config = dict(
    n_layer=15,
    d_model=256,
    rope_fraction=1.0,
    extras=['local attention windows', 'paired heads', 'shifted keys', 'gated attention', 'value embeddings', 'hashed n-gram embeddings', 'a smear gate', 'learned residual scales', 'capped logits'],
    optimizer='muon_hyperball',
    weight_decay=0.0,
    lr_head=0.01,
    grad_clip=0.5,
    warmup_steps=200,
    schedule='wsd',
    decay_fraction=1.0,
    decay_shape='linear',
)
Each number is 128 + 32 x the weight over its row's rms, rounded and kept within 0 to 255. Layers, rows and columns count from 0. The size above them is the row's rms in percent of the matrix's.

# layer 10 MLP up, 1024x256, rms 0.0444, rows 82-108, columns 0-127
size [ 93  98 110 102 105 113  99 108 100  97  96  95 101  95  96  93  99  97 112 108 103  96 128  96  86 100  97]
[[126 172 114 125 190 142 160  76 137 139 143 111 128 128 117 167  73 167 174 164 102 132 104 176  71 143 129  82 145  73 194 140 131 208 142  72 108 130 100 166  92 150 150 155 142  89 129 133 111 160  83  92 177 120 119  73 117 164 143  98 131 115 143 169 130 194 144  94 120 157  64  97 136 156 116  99  94  75 146 127 112 120 170 147 102  76 209 127 139 103 115 144 151 150 167 109 134 122 169 121 113 106  96 137 122  97 112  81 127 130 172 101 152 154 141 125 172 106  96 116 153 102  89 121 163 125  76  89]
 [ 73 131 107 119 175 162 175  85 142 127 101 136 113 145 165 155 133 133  94 122  72 118 120  98 108 114 168 120 131 115 167 118 143 167  78 131 138 147 191 155 121 107 107  93 117 131 142  90 129 140 149 123 155 174 159 143 175 170 111 129 112  99 193 117  88 179 108 142  91 193  94 137  92 123 157  82  98 120 132 179 170 162 128 177 168  95 141  55 110 110 143 100  84  87 101 142 149 144 166 134 115  83 150 134 118 120 139 150 173 115  96 171 105 146 105 119  98 113 182 129 107 128 129  83 141 106 111 124]
 [144  47 125 197 116 142 115 141 154  84 115 164 168 119 157  76 114 205 117 167 195  98  94 125 111 177  37 167  99 135 130  90 130 191 157  94  85 154 106 157 135 193 136 146 132 162 133 164  84 121 148 140 142  84 121 123 175 165 131 209  91 181 150 123 143 155  82 139 130  70 104 155 145 125 131  96 139 137  54  94  72 120 117 128 123 120 130  89  73 115  80 117 132 123 102  91 161 132 136 138 115 166 168 177 129 176 110 146 157 121  29 132  82 120 149 108 147 135 165  91  99 119 141 141 123 149 140 145]
 [141 180 118 129 122 142 153 131 109 122 171 183 105 147 153 140 149 134  98  49 132 106 148 153 167 152 101 156 148 125 141  82 119 124 170  83 114 134 190 149 184  85 145 122 190 165 113 210 112 158 123 140 102 133 172 151 165 227  97  83 156 108 131 138 144 179 136 117 155 144 140 112 131 152 163 156 123 142  83 157 145  95 100  84  96 134 132 155  88 121 176  79 129  76 139 134 112 131 118 155 130  97 190 189  88 127 193 138 160 174 150  82  56 145  69  62 172 122 117 126 155 151 145 183  82 102  84 124]
 [ 61 125 135 134 134 148 118 142 117 152 151 134 114  69 120 152 146 101 138 122 149 142 103 162 118 136 138 146 103  84 119 149 194 122  75 121 145 148 103 134 156 107  52 124  98 159 195  80 152 159 189 117 196 164 160 193  92 180 108 171 192  75 165 114 136 175  68  74 123 175 121 140 148 161 142 136 139 199 114 128 165 150 153 197 122 111 112 120 145  89 112 104 124 154  63  63 172 110 103 169 125 117 179 159 106 106  55 133 190 120 164 149 134 122 122  82 180  86 146 117 122 138 135  95 148 127 163 156]
 [160 171 131 127 148 112 118 156 193  93  90 109 111 139 164  85 163 187  89 101 130 178 144 145  91 141 161 181 104 114  76  84 139  84 191 189 133 131 116 109  81 142  76  83  79 154 103 119 112 164 100 132 127 174 145 109 149 164 177  78 138  82 144  68 188 137 120 116 166 160 103 120 172 118  92 111 169 121  71 147 131 153 143 106 108 148  96 190 111  86 123 160 141 167 123 137 145 113 128 116 112 135  84 127 137 116 122 102 110 107 187 106 145  90 113  99 137 150 109 165 119 199  63 156  84  76  92 171]
 [ 95 177  41 138 120  87 124  99 129 157 124  79 128 100 123 117 130 127 127 128 148 180 148 151 116 104 187 155 117 143 155 115 185 105 130 108 175 124  43 175 159 102 126 107  76 146 130 154 164 135 108 103 193  49 172 150 115 166 177  84 134 153 105 110 116 128 109 139 139 175 109 101 130 172 107 127 185 105 109  72 120 114 149 150 105 126 143  99 101 186 135 171 124 100 100 115 108 122 111 143  92 146  92 167 118 109 143 154 168 140 152 104 169 143 169 139 112 141  83 176 157 115 104 175 111 112 180 120]
 [140 124 146 141  91 139 101  81 165 117 135 141 146 115 122 109 141 131 136 117 114  93 116 146  94 178 137 112 169 123 161 116 149 130 148 150  46 113 123  96 127  98  55 144 201 120 120 128 157 123 172 129 162 129  67  52 156 110 114 136  74 137 165 113 153 136 178 110 164  92 175 145  55 158 171 158  49  46 176 165 109 121 134  64 144 117  66 142  85 115 138 116 128 137 170 113 131 187 141 120  74 124 104 157  52 103 116 152 119 119 132 126 118 114 145 128 175 130  79 114 105 144 139 101 116 178  83 154]
 [138  75  95 118 128 136 134 158 126 170 119 122 174 126 174 115 179 113 166  68 120 170 128 140 148 120 102 106  88 167 125 116  87 137 136 137 146 151 157 129 100 163 158 150 183  90 230 150 169 149 100 153 144 133 116  67 113 111 117 162 148 133 125 121 172 104 111 135 167 136  63 109 171 120 132 168 122 116 102 149 128 119  23 127 127  66 132 167 103 138 211 113 151 156 140 158 169 127 135 135 117  80 143 183 164 117  82 158 117 147 148  99  99 113  95 188 116 138 159 167 152 132 172  85 140 147 125 192]
 [204 117  94  70 100 126  92 170 111 146 123 163 149 132 121 116  93 123  97 131 147 161 170 152 178 102 146  97 182 120 168 178 139  93 125 133 126 146 220 180 166 158 125  66  99  87 101 164 102  96  85  82 132  85 186 164  69  85 158 101 167  87 167 152  77 149 153 113 148 142 112 171 155 105  74 140 122  98 153 110 143 117 201 118 106 138 147  98 170 107 131  77 154 115  67 182 188 106 210 136 127  46 161 123 151  83 144 112 134 146 111 213 101 109 152 134  89 150 119 133 155 107  80  90 139 121 117  85]
 [132 141 154  90 101 118 121 165 146 141 101 157 106  99 124 196 114 161 138 192 132 178  81  91 129 111  77  99  86  85 102 179 162  80 101 119  70 142 131 118  90 142 133 139  84 141 185 107 108 154 144 209 116 119 179 141  99 106 165 120 140 147 164 148 169  87 131 175 117 123 113 124 129  82  73 122  94 152 110 124 163 200 115 180 146 105 147 107 164  41 147 141 129 133 194 103 129 111 114 180  65 183  95 127 111 109 133  97 152 134 141 170 146 156 194 153 120 104 101 126 142  93 171 115 132 146  88 135]
 [121 116  87 162  72  98  76 165 158 200 134 179  88 156  87 123 170  90 186 140 171  90 124 120  72 162 140 150  99 110 140 168 144 122 165  98 156  68 114 131 122 101 137 112 143 111 123 145 126 148 163  99 132  67 134 165 100 141 176 101 130 117 164 185 123 100 124 123 128 109 123 164 126  72 177 133 171 140  84 151 156  98 137  92 132  90 169 131  74 117 109 118 147 155 132 117 186 106 116 122 159 165 172  69 136 120 176 110 164 122 161 117 174 119 121 107 140 140 150 106 205 126 120 119  87 210 166 123]
 [124 128 165 174 143 119 105 155 125 166  69 188 145 107 102 121 124 148  66 170 154  73 151 145  93 136 135 106 142 166 128 121 196  89 113 122  75 139 170  97 109 143 112  85 134 155 154 107  73 125  70  96 152 165 106 138 215 152 117 130 111  94 122 137 151 128 143  96  98  65 171 187 142 128 146 173 127 145 116 101 169 160 121 150 186  94 168  91 174 121 181 111 149  97 141  93 149  92 125 157  87 133 115 184 165 150 160  89 106 136 110 141 136 111  86 135 184 126  96 114 134 185 141 128 153 163 148 113]
 [145 124 135 181 143 186 105 130 104 131 133 146 105 144 110 111 150  47 129 169 100 157 137 153 108 123 132  70 117 162  61 178 157 145 109 122 130 196 156 130  67 135 133 103 140 125 171 134 116 164 116 134 144 167 171 133 119 126 146 109 179 151 118 135 215 137 121 115  68  85 131 113 141 112 195  35 130 109 141 102  74 155 121 113 130 158 171 136  96 111 136 116  95  83 165 124 131 114 117 139  99 165 115 108 124 100 136 120  88  84 149 190 208 115 132 177 132 116  82 127 154 181 173 154 119 100 167 104]
 [107 123  94  90 139 104 149  79 193 147 169 127 108 138 112 124 117 188 100 166 110 131 121 142 112  59 151 156 139  94 157 166 145  52  82  79 117  96 156 125 122 168  91 140 149  86 169 131 129 185  91 151 154  41 154  99 141  96  85 157  92 112 131 123 100 149 169  79 135  92 115  91 129 107 129  94 149 120  76  80  66 108  80 109 120 183 149 133 118 149 110 156 152  92 103 133 152 126  78 124 151  93  71 137 111 114 102 125 170 149 155 152 111 162 124 138 161  93 200 120  58 152 148 128 131 156 113  81]
 [103 166 127 107 141 172 138 141 119 128 117 126 138 104 122 111 178  78  88 111 139 135  88 127 166 150 110  89  78 142  90 124 155  77 123 219  62  88 138 197 138 118 125 163 131 133 111 158 158  92 107 134 130 140 143 131 126 103  98 131 109 128  96 149 136  67 176 155 156 160 168 106 144  92  28 106 170  90 116  80  77 179 113 137 143 115 112 162 150 112 186 115 154 125  65 120  91 107  88 123 151 119 127 111 123  85 111 158 157 100 124 124 163  60 138 161 133  80  78  75 162 135 140  90  69 128 130 136]
 [151 136  71 140 110 122 118 127  99 198 150 166 160 169 172  85  75 127 111 145 166  81 143 107 183 120 136 130 111  71 152 156 159 126 126  86 124  99  94 141 102 129 174 130 194 141 152  74 147 123 135 116  74 119 155 145 165  95  77 104 136  82 132  52 153 134 108 141 145 143 127 126  82 126  90 149 144 191 151 123 128 169 118 113 130 115 170 116  88 105 114 131 119 140 107 119  81 140  53 134 110 102 111 112 123  75 104 133 124 153 170 128 121 136  18 132  86 118 102 153 130 119 185  84 136  50 195 112]
 [137 120 169 132  73 182  79 106 141 109 179  64 124 169 167 103 114 141 125  88  76 130 109 117 150 147 128 110 100 135 128  79 155 147 121 162 126 129 120 113 179 103 103 128 132  89 182 128 164 132 106 131  63 191 157 101  67 175 142 111 146 121 142 104 142 152 116 179  95 180 109 146 122 141 125  90 136  96 127  61 100 165  95 125  68  88  91 130  79 146 157 111 120 133 112 158 186 175 156 132 130 123  91 146  50 124 120 137 180 132 113  88 171  79 149  78 122 203  80 175 127 154 183 164  82 172 108 178]
 [121  70 127 163 151 139 115  88  69 119 107 113 101 142 115 119 105 192  80 138 130 102  82 146 127 136 126 123  94 151 151  73 164  67 128  99  70 125 128 114  85 120 149 125 121  93  79 103  85  94 147 134 121 187 136 169  66 147 166 175 149  63 179 142  92 156 149 124 126 123 104 103 205 106 127 188 120  91 104 133  90 145 170 128 151 120 165  67 140 108 117  98 150 155 132 179  88  98 154 156 102 138  75 136 153 159 118 151 177  89 157 156 119 185 152 174 181  57  89  94 136 126 164 106 138 131  87 131]
 [ 79 132 153 144 129 100 182  93 151  91 142 159  97 103 105 119 128 121  71 188 157 146 176 155 114  56 141 140 122 139 133 145 120 148  90 160  78 144 115 156 177 167 128  91 121 173  53 175 128 122 127 155  69  85  92  88 103 119 172  89 107  70  70 153 165 151 183 144 110 153 181 111 164  68 117 157 152 133  89 118 116 113 161 204 182 138 141 120  76 143 167 106 163 121  91 128 180 156 131 138 105 133 127 133 107 157 127 139 178 140 136  86 140 122 112 141 197 161 155 166  96 152 145 114 114 122 105  83]
 [ 67  69 156 128 131  90 159 114 172  83  96  95 141 118 104 136  74  91 106 169 106 101 151 129 163 138  89 109 122 164 127 105 100 166 233 126 154 141 132 139 129 124  84 144 138  82 115 120 144 156 113 143 102 111 108  62  92 117 106 138 177  99 116 151 150  87  77  94 170 159 100 111 123 127  99  71 124 141 142 168 137 143 130 156 139 144 121 122 112 177 156 151 113 107 111 143 160 101 167 172  71 188 158  79 102 128 142 191 159 227 158 158  59 222 142 101 131 144 155 100  81  63 105 112 130  62 147 103]
 [109 109 139 143 135 101 141 114 145 115 112 132 128 186 146 115 125 157 136  61 104  94 110 102 170  84  97 148 131 140 112 117 214 133 145 109 132 151 120 104 110  75 155 118 155 144 135 175 159  81 168 108 103 175 181 115  74  69 172  68 112 151 130 134 133 148 191  96 143 125  88 134 174 154 136 118 175 172 150 148 199 108 155 145 120  89 160 118 129 178 151 117 187 139 141 115 164 156 158 156 133  93 148 183 133  70 178 127 154  85 122 144 139 142 152  90  87 118 150 107 152 146 143 212 134  96 156 129]
 [128 184 128 136  48 134 147 136 161 127 185 122  63  95 118 154 126 133  98 120 148 141 120 146 124 182 160 156 130 148  86 103 135  92  68 134 179 147 125 202 209 166  53 118 127 174 120 109 119 172  92 109 125 122 116 144 149 113 151 134  51 156 132 134  97 105 125 134 161 128 131  69 131 118 113 149 113 151 183  93 181 119 131 119 135 145 137 115  90 127 126 109 140  45 123 177 108 102  90 141  91 139 138 116 145 157 134 174 148 143 151 120 144 162 119  95 151  73 149 110 128 166 158  58 169 139 171  77]
 [134 149  84 158 166  68  98 173  88 186 144 187 127  95  86 125 112 143 188 132 191 129 163 167 159 147 168  85 107  90  99 154 150 178 136 103 133 169 155 229  75 144 161 171 155 106 148 200 144 146  92 124 132 134 144 146 133 138 127 125 100 101 112 128 190  86 153 106 164 143 148 128 122 206 120  84 122 123 146 107 112 131  86 169 152 124  93  89 144 149 165 156 133 149 153 192 146 127 161 127 139 151  77 138 175 114 140 113 162 101 124  90 154  87 135 163 149  66  85  85 125 147  65 134  99 106 132 112]
 [144 115 111 129 120 117  91 101 138 146 137 136 109 167 119 167 152 219 121 156  96 118 120 123 169 128 134  90  88 124  67 126  96 117 163 168  70 137 189 188 113 117 157 123  61 177 140 131 126 141 121  90  99 134 128 112 103 115  81 142 139 167 101  86 121 116 155  91 179 129 175 101 102  44 111 126 157 106  84 142 149 107 117  76 100 107 129 121 147 121 170 146 203 121 154 110 127 130 109 138 140 156 133 116 113 177 121 122 187 131 155 105 168  87 184  92 152 132 116  92  57 170 168 112  45  83  91  91]
 [119  28 137  71 102 142 116 159  68  90 159 111 129  75 164 136 153 138 121 167  69 135 191  76 134 163 139 136 100 152  91 132 118 114  98 121 181  99 148 168 134 178 164 114  83 122  79 157 100  92 170  95 142 108 149 141 167  85 120 116 125 162 153 132 100 119 151 138 154 128 135 145 108 110 119 131 133 104 100 103 129 135 109 151 134 142 150 151 145 103 120 171 190 113 166  97 170  70 120 124 146 133  94  87 135 160  91 151 163 159 171  98 168 147 236 109 169 106 129 176 168 131 162 157 121 148  84  92]
 [107 166 176 112 131  80 132 119  84 170 157 175 121 122 112 103  98 121  43 139 102 153 157 125 123 157  71 106 153 127 121  99 136 152 103 136 163  78  92 127 131 150 104 141  81  95 132 106  83 116 137 125 112  96 120 141 129  85 132  82  92  78 136 196 153  79 133 113 113 160 121  84  75 129 160 132 125 156  78 123 122 173 130 121 132 100 137 132 161 123 116 122 106 106  99 150 137 128  99 125  81  86 127 177  53 109 151 188 122  84  98 138 127 133 173 133 135 105  90 138 173 148 184 144  97 164 109 126]]
# layer 10 MLP down (transposed), 1024x256, rms 0.0444, rows 82-108, columns 0-127
size [ 95 105 111 104 109 112  90  99 107  91 100  95  98 101  94  89 101 100 104 111 100 107 141  90  83  97  93]
[[164 175 141 131 182 143 122 139 173  93 116 149  65 177 181 103 140  80 122 162 125 161 113 114  97 165 145 129 111 101 166 117 166 118 123 103 145 108 140 208 121 119 128 102  94  76 143 132 180 143 166 133  86 100 134  91 144 111 157 131 124 167 114 127  93 126 132 115  93  95 104 151 151 116 162 147  86 111 185  78  83 185 158 128 100 109 181 202 157 115  88  93 141 116 159 165 102 161 168  74 144 114 167 151  82 106 107 186 128 100 139  35 145  96 148 165 147 125 136 107 108 104 150  95 101 151  99 193]
 [141  79  95 136 157 120 174 141  84 119 165 126 103 150 131 114 141 193  74 144  88 104 133 186  82 128  93 170  96 172 164  99 123 154  89 188 147 125 109 122 103 146 133 169 151 119 106 134 103 114 145 121 154 118 184 113  73 123 121  99 100 105 122  78 149 142 133 167 102 143 132 110 186 134  73  88  89 122  98 137 150 153 162  95 107 133 122 109  93  82  86 116 119 123 121 141  97 120 146 138 198  79 114 128  85  86 157 163 136 133 107  43 126 163 104 131 130 200 115  77 155  77 169 115  76 144 107 185]
 [127 105  96 113  86 103 176 109 124 132 183 176 182 144 139 167  82 172  96 127 178 189 194  82 104 117 137 141 120 172 138 106 129 135 176 154 115 173  67 130 132 162 203  81 120 113  76 140 148  90 130 110 130 104 139 145 174 166 148 145 117 169 106 141 136  92 169 117  71 121  72 119 151 155  76 133 155  87 120  93 100  96 137 141 170  75  55 161 130 142 110  75  96 103 117 102 157 127 109 109 147  84 116 210 145 131 110  83 132  93 158 118 109 165 164 142 166 175 142 154 145 143 127 136 125 185  78 129]
 [162 122 188 169 115 173 126 110  75 129  59 169 161 140 126 128 121  96 148 148 137 111 125  74 137 103  52 147 126  62 138  96 135 141 122 116 154  62 119 141 134 124 139 150  86 103 128  93 144 169 116  84 191 152 154 141 142 122 178  75 174 144 142  93 154 119 175 180 152 119 105 106 125 139 108 139 112 156 159 152 143 156 145  54 116 119 126 176  65 137 104 115 133 124 180 155  99 154 180 149 151 134  92 184 156 135 173 138 128 170 159  78 121 177 144 154 141 148 166 135 156 137 137 121 160  97 160 115]
 [125 152 127  68 111 121 187 146 127  51 171 159 162 137 190  59 161 167  74  88 130 157  98 132  88 113  66 102 122 128  97 125 131 191 129 139 144 133 106 138 132  80 130 146 148 168 157 139 187 101 120 140 124 116 112 146 117  86 177 127 158 155 106 173 159 114 114 157 132 158  89 114 104 147 119 111 162 124 129 172 167 140 153 124 114 230 144 139 134  80 110 114 137  99 102 119  97 120 140 132  94 106 143 132 161 148 138 119 127 208 156  95 138 157 110 162  82 161 109 160 110 126 128 128 121  92 112 170]
 [ 79 142 175 149 118 116 131 141 114 116 100 131 155  98 122 217 144 154 154 106  54 124 142 125  94 187 107  82  98 138 138 146 129 122 120  90 156 127 151  94 174 161 147 103 120 154 131  95 125 161  82 168 131  96 131  43  94  90 123  89 177 155 104 122 142 183 100 100  88 148 113 129 110 132 137 109 146 139 181 128 139 146 166  43 141 135  78 120 142 141 179 138 151 132 188 175 145  64 106 100 118 149 165 129 126 120 132 117 100 160 168 149  87 119 101 148 128  97 119 135 140 156 114 164 165 113 142 105]
 [108  82 124 152 123 105 119 152  94 164 189 130 179 140 119 182 111 115 154  69 176 137  99 181 121 116 183 170  97 104 134 139 110 158  95  94 120  97 165 143 167 167  88 117 166 107  90 167  48 128 167 114 134  44 121 167 139 153 132 170 106 123 142 100 127  90 117 176 102 110 122 114  90 101 113 142 127 128 176 148 119 185 107 102 162 128 102  94 158 118  95 122 108 150 113 137 159 141  73 162 165 120  85 117 143 140  98 195 153 163 106 200 196 118  97 110 163 170 154 141  85  58 147  96 122 137 137 141]
 [ 91  79  87 200 150  72 149 117  96 132 138 153 156 111 184 117 177  76 119  95  74 110 125 126 112 100 163 136 175 110 158 156 100  84 104 177 181 111 103 150 145 143  57 141 135  91  42  82  58 114 154 175 129  98 154 147 113 135 132 134 195 166  94 110 103 134 132 101 110 115 134  79 106 123 146 111 107  93 189 173 158 123 129 140  98 125 129 110 122 132 160  81  93 195 151 128 135 106 121 133 165 205 120 134 152 127  81 138 106  69 147 209 127 141 196 130 111 142  91 125 109 129  97 133 186 124 122  84]
 [141 157 101 145 127 126 106  92 177 176  58  92 174 115 151  55 156 102 147 147  96 120 129 162 164  98 149  99  92 184 132 134 149  69  99 111 169 130 159 107 124  95 105 150 143 140 133  90 116 109 149 138 104 142  89 116 165  83 187 127 107 116 140 144 193 123  65 108 181 119 131 144 106 140  83 162 121 114 122  99  81 140  88  64 125  95  94 147 130 125 194  68 127 148 141 128 169 122 138 138 120  80 112 119 167 144 107 109  76 170  89 143 136 115 111 152  92 145  67 135 134 136 157  95 124 124 133 154]
 [113  95 129  85 138 103 175 115 148 116  98  93 147 155 170 114 157 167 115 136 145 189 179  72 122 167  97 123  92 140 125 153 121 151 110  84 177 139 141 194 128 165 112 103 127 134 130 180  84 121 125  62 134 103 161 145 120 106 169 161 110 125 170 151 106 127 193 110 193 108 110 149 120 127 110 158 148  75 201  89 124 152 110  97  86 138  95 145 192 105 143 123 123 148 134 154 127 206  96  47 176 149 139 108  96 183 129  90 141 104  87 137 137 166 157 108 136 118  91  86 104 152 136 122 133  84 114 139]
 [115  90 197 120 145  88 126 108 125  72 111 129 149 101 133  71 138 150 118 208 141 113  86  73  94  92 114 102 135 129 128 118 108 132 121 126 135 123 116  55 116  86 105 152 111 130 142 115  96 146 114 134 161 127 144 148 138 119 109 131 107 106 136 133  99  69 136 119 141 145 113 148 148 113  78 119 171 127 147 144 155 119 148 160 120 125 151 120 150  48 159 140 132 129 149 148  99 140 105 125 167 140 132 152  97  88 103 145  93 126 137 138 137 126 140 157  90 128 149 111 150  73 120  46 142  38  77 142]
 [182 159  97 122 117  82 125 105 140 182 147  77 165 112 143 113 124 160 129 121 161  97 129 121 111 148  65 156  87 101 130 153 186 129  91 101 156 133 119 104  90 163 142 138 135 116  98 110 195 111 146 140 100 144  77 152 100 137 165 144  99  12 171 118 112  97 100 151 119 113  59 124 152 104 164 159  86 133 101 100 100  88  85 120  87  93 156 146 169  84 174 123 145 103 105 170 110 124 107 145 109 158 171 162  97  71 142 144 123 127 129 110 129 183 123 144 120 180 151 130 136 138 152 119  95  96 174 111]
 [177 147 156 127 151 153 115  91 103 109  67  79 167  93  72 163 173 110 175 157 138 151 118 142 179 182 169 166 131 171 105  69 175 126 137  78 147 137 139 136 125 113 146 174  95 175 148 102 109 143 127 143 156  72 100 130  92 123 130  85 102 123 113 113 131  84  85 171 158 169 103 176 119 184 157 175 128  80 126 153 105  94 140  87  95  96 120 121 109 126 174 114 112  71 125 207 132 145 149 128 230 133 149 105  93 135 141 156 139 172 163 118  94 115 102 168 149 101 186 139 155 109 103  69 109  53  95 106]
 [127 149 100 151 149 177 132 117 178  71 116 106  89 178 108  49  90 173  94 121 185 168 131  77 146  98 168 128 115 156  95 148 130 113 150 105 172 114 107  78 135  87 130  43 125 193 140 163 151 149 116 164 131 174 152 119 157 147 151 123 145 139 149 155  78 123 123 132 126 123 133 163 125 189 125 158 133  68 131 127 124  57 220 139 125  61  83 129 135 160  40 110 148  91 184 102 189 124 124 149 149 161 131 111 118 109 111 118  71 176 122 158 168 189  71 138  77 124 150 173 143  74 178 113 128 136 159 148]
 [143  68 133 128 147 119 212 114 149  78 114 143  87  64 155  65 106 102 174 131  94 125 118  99  99 111 103 148 106 126 170 111 110 142 153 132 125 173 198 104  80  88  44 118 137 112 157  84 139 110  95 105 123 166 115 108 150 122 123 106 129 112 123 148 201 163  90 181 116 123 187 122  99  95 145 157 117  86 155  99 156 122  85 120 148 119 175 178 134 166 169 115 144 122 121 151 117 142 154 122 115 105 128 103 122 122 123 144 127 173 126 128 107 141 132 123 133  64 152  68  90 181  93 200 151  99 164  46]
 [169 105 112 117  84  82 185 162 118 119 159 190 191 124 116 114  79  95 103 184 115 180 177 190 125  98  83 197 107 139  83 123 134 131 106 159 147 156 102 139 196 140 123  58 107  91 185 169 138 133 127 173 112  98 181 127 161 163 106 109 101 165 102 165 163 167 136 137 109 135  86 152 119 126 103 117 118  94 199 118 159 129 124  82 148 108 113 136  88 163 184 210 117 142  90 112 167  75 141 126 106 149  92 150 181 100 131 184 167 112 144 112 107 135  97 120 101 160 140 169 180 115  87 121 133  75 142 108]
 [107 126 140 180 165 152 157 134 164 114 152 145 176 120 151 150 108 170 122 130 194 137 154 103 129 128 168 167 111 191 106 102 100 126 156 139 137 160  62 119 100 195  92 189 143 156 135  83 113  96 127 195 148 119 135 131 141 154  87  38 174 105 182 102 151 117 152 144 123 150 109  86 121 165 167 149  84 136 161 185 129  64 143  91 182 126 118 136  93 123 154  69 100 187 135 148 143 131  99 140 190  93 107 151 165  92 120 150 166 189 156 146 117 168 126 188  80 138 137 138 141  91 124 160  73 130 159 138]
 [142 100 154 116  82 122 100  77  67 118 142 127 113  57 110  88 145 140  78  73 143  83  74 102 121 132  81 142  48 111 115 128 102 120  82 127 154 136 131  73  85 136 138 108 153  80 115  77 133 122  78 120  96 191 130 144 126 127 164 148  98 143 158 134  94  82 172 130 139 113 181 125 123 146 185 109 100 148 103 123 132 159  90 156 133 143 136 161  77 150 203  77 141  70  78 111 159 134 110  99  91 178  93  89 175 141 154 137  81 181 164 138 151  67 132 121 176 103  75 159  96 135 154 132 178  96 136 101]
 [ 99  88  74 104 156 177 130 137 149 108 221 142 125 160  99 148 112 107 100 132 110 124 162 134  75 125 118 106 123 126 137 136 157 119  86 134 103 145 156 109 181 130  40 111  99 162 129 103 131 140 126 164 125 152  68 104 139 105 112 182 132 115  96 117  98 160 117 145 109 144 112 167 127 113  74 148  95 181 128 103  63  89  84 128 133 157 135 139 173 148 188 110  86  44 122 142  59  98  81  72 112 166 128 123 125 136 162  43 136 127  90 103 140 123 114 167 143  83 138  86 101  70 116 170 142 133  89 142]
 [181  97  92 146 181 165  77 113 164 131 117 169 126  70 113 153 164  91 112 143  97 167 103 175  92 181  95 120  88 146 150  83 149 194 107 138 137  76 127 169 131 163 121 152 116 132 103 142 131 143 135 172 142 126 136 137 100 167 189 140 116 134 125 148 171 181 150 183 132  77 113 157 114 124 177 167 136 112  83 151 171 151 168  80 134 154 153 150  71 206 231 141  73 145 149 161  98 116 191 147 197 156 100 126 217 113 121 132 111 132 131 152 163 146  93 101 172 130 131 133 131  62 114  91 126 120 129  84]
 [160  97 173 151 114  79 160 108 160  80 109 216 116  94 144 118  96 177 128  89  61  60 188 145 123 132 129  97 124 162 150 135 114  99 110 102 121 140 174 100 140 111 118 117 186  60  68 128 151 139 134 134 149 143 127 103  91 104  91  59 169 128 139 137  95 159  82  90 117 172 123  85 150 130  94 104 153 148 115  89 164 160 150  90  74 143 137 172 115 177  65 146 112 128 137 144 138 142 136 125 182 109 132 161 138 137 129 157 165 138 203 162 104 153 153 108 172 102 159  78 132 106  94  57 142 135 210 161]
 [ 86 164 120 116 106 174 126 153 128 140  76 130 140 149  58 178 128 134 180 168 142 124 163 107 186 130 137 148 113 119 154 134 165 156 110 134 120 107 105  98 152  74 125 185 154 108 155 134 118 103 117 146 165 102 145 140  84  65 168 176 124 158 126 147  81 185 136 138  51 119 118  97 135 138 127 148 123 128 138 176 121 135 128 181 157 108  99 196 117 158 255 165 138 146 135 100  83 126 209 103 122  88 163 109 107 155 151 130 137  85 149 140 143 138 102 121 112 118 163 112 105 102 164 107 163  86 165 119]
 [118 112 170 163 161  95 123 148 132  99 118 124 101  76  87 126 184 108 139 128 164 131 125 137 134 123  86 164 134  76  96 129 132 150  96 131 108 153 195 113 142 131  88 184  90 182 169 105 132 168 116  94 142 141 150 156 146 201 172 117 154  85 138 153 119 141 126 150 107 165 153  92  73 107 100 145 129  55 108 154 134  86 141 118  62 148 146 133 153 159 138 110 167 165 145 108  92 115 103 147 149  81 133 157 147 145  97 166 128 120 196 156 130 119 122 177 136 138  32 174 129 175 120 199 102 177 107 150]
 [173 113 148 123 159 166 118 121 151  79 165  81 105  85  89 121 151 163 102 153  96 165  58  94  50 131 156 168 131 158 101 108 172 130 190 155 116  84  65 137  93 124 123 126 169 135 135  92 124 140 119 182 104 152 126  82  88 102  89 144  99 123  74  99 136 122  96 135 115 180 140  95 117 192 116 135  83 169 166 142 155 208  78 120 128 158 110 103 121  84 205 161 135 165 123 110 132 111 129 136 101 171 168  99 174 106 171  87 105 167 150 143 142 107 111 144 130  63 159  90  51 147 112  97 137 131 138 167]
 [127 173 108 166  61 121 115 130 131 174  87 108 117 108  92 157  81 125 136 164  88 136 172 114 154 148  86 149  81 162  39 135 142  87 146 133 119  92 120 136 135 134 139  79 149 110 134 111 177  89 149 155 128 153 118 148 130  94  81 102 126 112  52  77 108 180  98 111 111 168 138 162 123  93 112 123 101 134  97 104 163 150  68 126 113 138 114  53 167 111 207 152 120 125 167 111 161 154  76 116  90 124 188 102 122 111 132 139  80 121  82 159 119 122 155 128  90 196 161 139 142 150 145 103 133 201 111 105]
 [112 128 133 181 131 145 164 126 165 135  90 162 147 109 179 128 131 112 175 136 124 106 162  71 105 159  59 108 103 146  65 166 170 119 164 185 163 184 128 151 143 135 122 144 128 170  54 108 120  72 157 133  70 133 173 157 109 157 114 125 110 109 148 103 153  94 121 170 135 128 138 152  42 153 108  88 110 112 122 118 126  67 115 118 140 130  96 129 166 131 148 114 142 135 191 108 162 130 129  91  75 165  81  53 106 104  66 172  85 206 159 147  93 136 178 103 123 144 150  95 179 139  93 137 143 127 119 169]
 [126  83 151 163 205 159 155 104 120 136  91  93 114 128 124 103  87 165 144 138 180 123 149 149 163 113 123  89  63 154 149 101 138 147 133 157 124  89 152 119 168 119 128 141 110 144 104  84 169  97  83 158  67  95  92 121 107 102 186 178  35 134 110 133 141 140 132  87 171  97 176 141 147 100 164 150  85 149 162 149 153 139 159 147 153 113 118 157  98 104 175 132  84 106 103 182 145 125 158 107 136 129 146 132 130 120 148 206 131 139 199 195 130 127 172 137 176 145 127 133  70 142  35 149 153 154 154  65]]